python train.py --n_layer=13 --head_dim=32 --d_mlp=384 --vocab_size=4096 --positions="learned+rope" --rope_base=52400.0 --init="uniform" --init_std_up=0.0819 --init_std_down=0.0 --lr=0.00325 --weight_decay=0.043 --lr_head=0.00642 --schedule="wsd" --final_lr_fraction=0.0
Each number is 128 + 32 x the weight over its row's rms, rounded and kept within 0 to 255. Layers, rows and columns count from 0. Numbers have three digits each. The size before them is the row's rms in percent of the matrix's.

# layer 4 attention query, 96x96, rms 0.114, rows 24-31,55-63,87-95, columns 0-95
097:186116112090078136135147134137119110066111077120118140218101153141060122124133192087198122121056176112138090146129149156137110100132122187070100121084079172177142165095106156174114101125130115141135145120130165116109139122142161133129095082154159111095124137182134140107131109150101047115
092:163109111127052117114105103142131135122140088121169131081229008128117076166160132090191126128134107117163106124131122124136130122071107137139135121128130106125125127145108152096152086135116163155164124121143131142185120130086091153166084135137123166135128141199145149188185080092127189123
114:166128113121175155106171162151069121104083122112193122166140081092114125111150147102103168117118144112106124200114158076173103132129098132092161183201064108142123177077156112112162100147126150135071159158142114164123121158116171122085107094080160130090130196118143080123117115120132184078
096:118134157122109130116182135078109208105124100175187130120129067074076104149135103101162152124105111117096131168115177125120115148123122153144128115196092162117114104121105120114148172106135109113079148117191075144079145147149120143133148066148176207105069189156114175173079122109141114097
114:089096106090126113093088050080142138165127145124047150152146140122122129122154099125156139138128087167197098110130127104145120123136132082197133111130099190153114108106134152149160205105130144142157105134170147135106108107145081095161147109129091153134148141074097199231083121142131090157
105:133137119140136080131129138196171092140117151125101017113155151164140149118058162127115110142129155096156159118146105158114086101159148092114106158103099133154151147157114170139116073156120080142137153128032156189165141108136148117172097210086133102183140084116132140111129143113078145160
100:177111124124100138095110114145042156104125103130183063137102145132119109157073125170159094084179072133153080172093102184124140094094145049134131131143126128139179092147124130148139101189165122164165154155101137167115141118134202142138130097166180125116132169117180136119110093165189129116
122:125172139096164086078121130126130157169084154123095085136116116171176127023137139175129170145103161110132171136145178140140084069176131122125135145112102111169136212136104163152157135124131094120105108195097132170091178098149143134147143189055118126141127147117124119142052119129091118134
098:145123149076093126071104129120152166112162157129126092182117096152178170051135098200143144115119134109150140160152138103102094112166139133083147156102059140158127141179107137111180082089086084106138159234126127163154112125124171108159108073076157139097101147140138117099140097112097113166
105:210115104065061134164165115124125148103155130143159112108097098099127205108122152084156138138159133105090068154117120110156122085141127107094142165108089180078175109140102127166127125096101156083083184152134128150103122120132174070151111076166141114030096109128126150130178136100121147137
104:149096116125104103157154132151180145074153135125170081145163095104098175116156109077128172074161129140137075128121079142165073115140100146161165161098106189098159069127139150135126083123134122148106154129170177133181098104135155104175096140159056168065133163118162150124154065171106173128
102:143090089117120097172125107160124127107132112134185093140148087108100185144173158147124182101164115100067145212091097096120120164150098131144147167162074127085163129098108125139168098101110128077077169158163091123120136121146150066111111118105096112040139157123139146160196140094077162132
104:115144097140065152088180112157068090155157096178143131091102090113103143096157123104152144151168134176119129135133148093106105160046152142179132087187152142091113140057121109095142157103072152133148145142183093156152161132081109086136160112140173123145079168153121148110110132083195171154
106:148107139109157159084152083103150188117113134222095107144113074115161177066147040131143099167166131147187115111157125106148115169078148099158079139112137149127085123143167134090113164112094105154120126186153157116146119131086166141182149120150139169113168133173117115166089115065161141129
094:106151143148124121167127198110118160143114134056163090144121169161099094200122131118084132122066121170072117142141068171102136167083166078135131115113137078147057110112182128100081055133172099108134071115105123146105151114144122146091159159112112104152093120143126120137184119088068132151
086:112108172142097135155152167136124130087172089126114144132053186129124066163132084109097113124092072183124098120120152131141145114152138114085194068094141190097114127114163122164088151146179153127174163110087142125125132108163134151090133063167105130103112084089142185057124176170150126146
084:105183118151143094094107170135124132139123160116069079135159143198123144077089181214155135081072167137146139115161081160096149090169117120111101155090115073171123198159134102137113107133131072150156140116102090114113110113177124107171087123126102120131126106109117083129149095055085134170
099:144141131172167109085130055120120197148118093174087168043052155144175122082093119120107064160142129173134094093099156103179100122135155135143088170116197165152122162136096093134116182131105126155112135155175152154140100147136138157172148133110122145153111135135079175138094119156124078140
115:140097116112133144139200123110065034153200081147084158111119134142165102080102162139118115212153089186094143108091107121134148149110114159081058130107156125122108107115131105097096105175069136125125181115089098124066120117120149129094137131134119131121167108166151137165156178118080136151
122:139103084142138136078122091150139088118150162161168151105170157145133067127136153121161153167161079117149157108130165134193118169163103143099126080086091148099105191147100047121101177163090175151157123164165163147138094152057084114155174110138142145167095123134140121136068163103105153075
109:134103146133158103098107123092099086103165150135112165072139122123152081086171109107112112136106096176099153152102162052113122134119098070084079131175140099149071162115124112104167228132085149161133140131172126114095110131110143120142130154063136158129174181131077131176125144070092187120
104:136122119131113163125192084096119081157145168146118169099138152098117120113157098112178109197111109196089160153088123114144108134117155104129058136165125179133094172113181073095126186130074136137119139133158097103110099075133128077169129159127114095148122150036132130161096169106185169135
086:125118132152128066091088121094163150101118183145088133143081177143165106145140155163190108128110133106209129051111155139145126081137136075146123129092098163182092149069131134160117081152117113117119120143139186188156174110115147134183152117110111142116059117166161113113070076101138090131
113:114130153134120096162158052155121022148170098149115132084186186142128112102122164133097130135090137135123159134092097121101120147188166140080121125100133081115129163174119086137126150084109145112181184110070083107138116143120148089092120147100078101172142196117111108119134201141115169130
106:170139116095143092122115140164210139102131121169088126152151131143144154141107099160122097194089092094136125137160129088087168100158123133061124148095134130146094100211143141164133074111168121117105097166137077189162035178125101130134124099125125178097106082129125148111181085119104163101
100:109136138084145114092095096150161182162110138164092100107070082146174151118113059150119118128135160134186104133112124071101135088134135116138133151147131141183143180187114148121178173156166103154104134117117127157119094097146174147226138155149127091101123167104137162196077109059107096104
# layer 4 attention key, 32x96, rms 0.102, rows 23-31, columns 0-95
090:106079158096105176163116125045137118161153102125078193161154107103125076163137172096133119190069101170122104143107139112099147141100145058094164183100061161109139100134157130104139154081100127180122119148123086122105104174061136117129105126154124107099126138086096122107147099135095195140
114:117116190167218136121125163169126093176165138122125196154122096114087157139082176108101183198115101098127101183133127140098147172151158142167188161150117081126127109122144070103119135118108135121138156076151086184101154130129067088091121129150123094080152117153135142158103143154147146073
110:098168143167195137173150177097101130172199166112120158097149131105126113169161069128050152130134110115104160113090115092055129121109119133084076146156068083123101109153128099082087139103111094111141134125096102160086162161127078121136149107153063092141134150122069115150120120143140191097
118:123141199164204199119111136099170091158147184133086191109128105094124080131167149101099118139134104155146189141141138062105167152143111108122088175137106127114136164150094080117114169110061146141123164111162150107080170121097104100120086143056133088129112149149113143084130121143115192133
097:153136119185146170117171110135144114129092228097077149119118122130134111159134148168133100078169112102085158150115116165104166107140145089128096140117143101061134169056146139079121200108126070186171142114115098093130158096124085130072121137079068136129098158132141142089114094108116177151
100:137127152108088110152142086125108084093108092145129076148189186153148144190150111146121096105128120190111144104102109173111126189119142109119131154150115169127133111058148085117099084131125101187093071187105093134129089117157138109081117113185116089216126103153077126098145058111103129144
109:129138096071117101161124138100132194146167094109118132122146110135151110091112145134180158168122135126108130161114041185146126113124094130194065133096149120216147111089141116141138098140147146095146136135163040142103101189127112076071130136100143154096144117146202085156126147102070114137
104:111114078171063085139121080195114101130181099132185105097135136110106161090092161151182161118118154124148122173114090073066151155106128150044091132120128180143164129137124192161099082152144111131087137123085109176088110171118096159089119119153121150091124098111159147125120104104149068141
119:169103094074052109111082165111166123071096110132110174149137116128140064114172137106161116167117119152171071143082140116153166104115106066138107122137100184182193124179159100128130158075116183132146143144115145134135136192123166083124063149118149143102109131118117095119129078129076171114
# layer 4 attention value, 32x96, rms 0.0829, rows 0-8, columns 0-95
104:155161169124167165134191072168121154187122198166146145123162118148073095123134122152143151122167172100162128183087121108094185171095160103118168098134112126152161099068105165088102143121132124185103132133161086171185191083165156092150162093072139146130103170131146135150128126129145138120
110:098134115100159090142150098080076136121096125101123101104173162138141145101152063075152126113112156125159143091138099161082042147196155095174159159071097139122120121081107164132104131117144140155154143142132065092081062117176163114139088112148085122133157183076133093123174135090099149163
102:079112130101111132130170091140157096106099092059110103178159082096124086119084152101073115138157091177057131160109139098144121149137125113106155133163153149136078123064156127142111102081159120112172140147183131156150076166208089162092152163055137088122148133147094115150107143092161155103
106:195121112097089119117078085125168086133150130172119132047116096141101118117098154130161104123140129075182123197136093123121172159141103103091138056154116101161077149156144124150141132139082155138042134140155090117166183165095163110115186129159106116140148171112130131183160128190129124099
100:101105129111123123088082148147070122163150181158116103137127126167108105156130132102104120130143158105052120076130158072115130120086171097075146149088086114133165190136189141138161088126162086088119134170115208148134137120115084085172115119062162111161101180074069141159137128099100150139
096:118138118080153104156184095167091132163103173170103132027085169158131134124182144135126109154108106138173114159098115122150120103125151118097147152103151106155133071131155112069087140139119160154113135117163182168144185172086100095113098148082098165153107160095093135146174218159158147115
111:090118125126154110151068163082082130128112143154094120118152111159103092187148092121147127167133173101078133143082131136125159138124069060068157106120109098108125132068071138112153134101120108162116112159163176111126181131074168140161088137116130049110145090138146091140103211107079139179
095:155104077151163156111158122142131099169110191099168127139154124152150162137166084110141142154120161134111140155133104111086126148047068167128125160090022165126119100130159148151179148130110157159146149154129168092214093140098103126090150118106159107124115102028135174136145135113101138147
103:163145157173150139156155141077174100143117206104157126149096173163129124143111134153134156123145143135118154089112131099176108113062100079149114056098085166112096187186138142121098178132120159119092105159103134176096208174121118116165167108139079115127112159154173112083148062138122153154
# layer 4 attention output (transposed), 96x96, rms 0.0802, rows 0-7,32-39,64-71, columns 0-95
102:121149148193082117157118131092132090115145111123128140144168108099177148180128118133127063171079089135066185104145170088118127127111145166099122144140197148083124127126134070125138095135124085090107115152205160082096084140133092062141072157134136117147133115181138094146115178127100206132
116:190143120119117198201178143179188075082118143134132114100091093167133113154070124147087106114118163113160062121101052132111138101157154210124118136127099168149204130178125119144165133104159115118129078073097143122108117127080170127137125097157147133125109140128162101105139136109124109082
116:103094149125130076128081094087139150135121111139160176158085127118187134102179137142141101161113050130116192103133209120151131206060125108147103124143123121098104072152102067119142103131104176121116098106183153074091143126155084152121117110131096137131121140128163130133124170192106201140
105:103204096164123083138144144127082126092081160139132078183134119087140149144131083116097100139127130128142174165098135097177110153078206134123117156136210157108126124127109109107142127112141106145072102209158127109098079139136086101149115156141173089167158111132116119144051179076111096141
097:108122154142106137062093171138132195151129128104125089089111108064080193075141075181115118137182104080190151085098107097092106120207139127166112120169117106167148092120125147144126133149127079155178185103088100140084137118122113185130159118114142119112138126163105154131135178119124084180
111:180135104122151170179129147116119156140133172146139110117125121103080145052120119122174153072183160154119086181140104138156121165156124104113143067165093096122122167129138104160105148124141096102134138100151137155097095104115162148160220133136122104078120053089122125132103072088137026150
101:109110161121130148092035128147173171135165152140150149122167127092058176133144132111181130068152121073209065167101135099134127145120175100130108096152177152120150091114117113144116203171119112128172165119179142094082108079111105085106145155143077092114133124136124138172096115136110104141
102:135099116138073106071089171124128179136080123101148135135094124115117142142134093109188105083096106119106133106093117127124138126144138122145204137124162159108144099187115129166111115136132106157142113092108113130175159190125148070139052139129120127217066139162184079170125139137100224107
092:132091109137138133145066142128150139094096153072183137165078129133146154153167171105128067187099071096143130168143138135109068118149133141137140171131102138106164121146114117158122105121122178097160087072147142074056105122097131119175152137163139178095074124120189121156124193155069186109
117:190130119126082167149134119146211119059109151120166129198085154138108138102111161112113082097107114088132066159134112118152141148147162192127111143109074158127154135164117099170150147106152175105117077075181164106158119099089188146176143123152133119099066125124162100125066134093110095122
092:094091161161189128148108145109103112152123130125125129107100130161159102156182107114168146170160161137198140094090175128096073136102096081136164134111122067144166109147149164082110104172118148153129136092064098090048123106109047155098107112104138120118126158107125120150204183182114134105
091:103103149116182139255137119139117156073128152149148096161095174102160128151124191151143132149096123073127124120095127185113129152112143103120109172143142081117150111097127119120093106088123152066132146105164151126070116070151133157121181093157141198069162097130122135090106118078113127171
081:126109142170114104046126148126168139150135097086115190092128076106126108191147134154151118065092073144100138147151120127117135135201188150164119096182058115137101112151128134139127129174124131146136132125133113137149130080110144149038163071123164142152118056111123137137187143196133100112
086:123134112143100192089140123153157119072134159174140125168130183109140111105114096116102095120140142143127094173141118097150113164141178140116139167156133180105145165147130087151130142116133136159113074094170146099071122105124180081178162128168114118102098088125132094155018135082067047171
099:112051128146161121087106156173157153132111163120164160097110154138124148144113118110110057141129067130167162101123094120113092109189216099158091146162076132136179117192110134181115127135134105121155141113113104133050077144154101064091125120127184118158115154124177107175149170149102136143
080:112040137148149094094115111164140160133079148117200120177109143091169191155195141124152085153130079121076091125111145111126113173150150090148129113129128097153132099152092122131094127088120147119121088072127150162057132141100115171133162079155172169148098167159155127124135157139115214085
126:150120116121088069054160172128160123144069144086113103148116156137092154115127136088115162152158152102144113066151117125184085091137102133195084151132112122121128170141068125139157109061112159079165122155126143117102135172097131216106154139125068140145124114154155195138083103177123086151
129:100128134173108127160144166121135093096142099147151180183106133139154125134124178090131147172149058140109135147058172066111185191091114110126071098148139119093187099145134118051163121054126178063114151104130133072110143118105125153129134153162172105161135115166124142142106163093138112088
113:211120056093093142087149181125162121114088149145142097083107115139065116175095143132137098107155183102198080080198080137134109055132132153161118110113113150134179168138075135135148133118093104158147113163120113149134117162093169120125132131143087177106121082121174180103110111143099113147
102:102146134105166144105192160113113137124095084076081111155172157126074085043111139105135195111107200134146156094159088185144137108157068153130131145108070097103119146112101150204124098134181091134130119196043120137105130162165114149122153140096121161150126120127129131140130145158148134149
113:114124112108111113154127071152091107115142175114118146146167075145143134144134167155130166087071115154137082204111104156137135133096162191163173143118175161085094038096107143139100154100126148136093121133130101110202109138187158104082116121137062166099149091108132155147124042117143118110
121:064134113164088052160110167124097123067118092102121135177135064173182123112131103121159159142144142114130116135087142123089113172116127086187123130182144132171150144136060143130165069038101098141122131140119149082084140168113125195153136149157176133149172154151152102124145091093119117144
100:181114106127141130175222112100162096104135160106137126225121115129196118080113149144098129159117127130127115084116104118102141079089092172189091128081079140135121159140142147157091097136121153119117136110095102148114103178108094131124184095071140193172095142136186127099172147120161117086
107:162168099091088139105183139142166117150110114174080110133144140126146078122127183114092183117168169164183103118163136091150140081142089129120069067130163128106139180065086122090138146138135192102093122168116117139085123121145159182101208137041067116138125143132153113118118124147120116138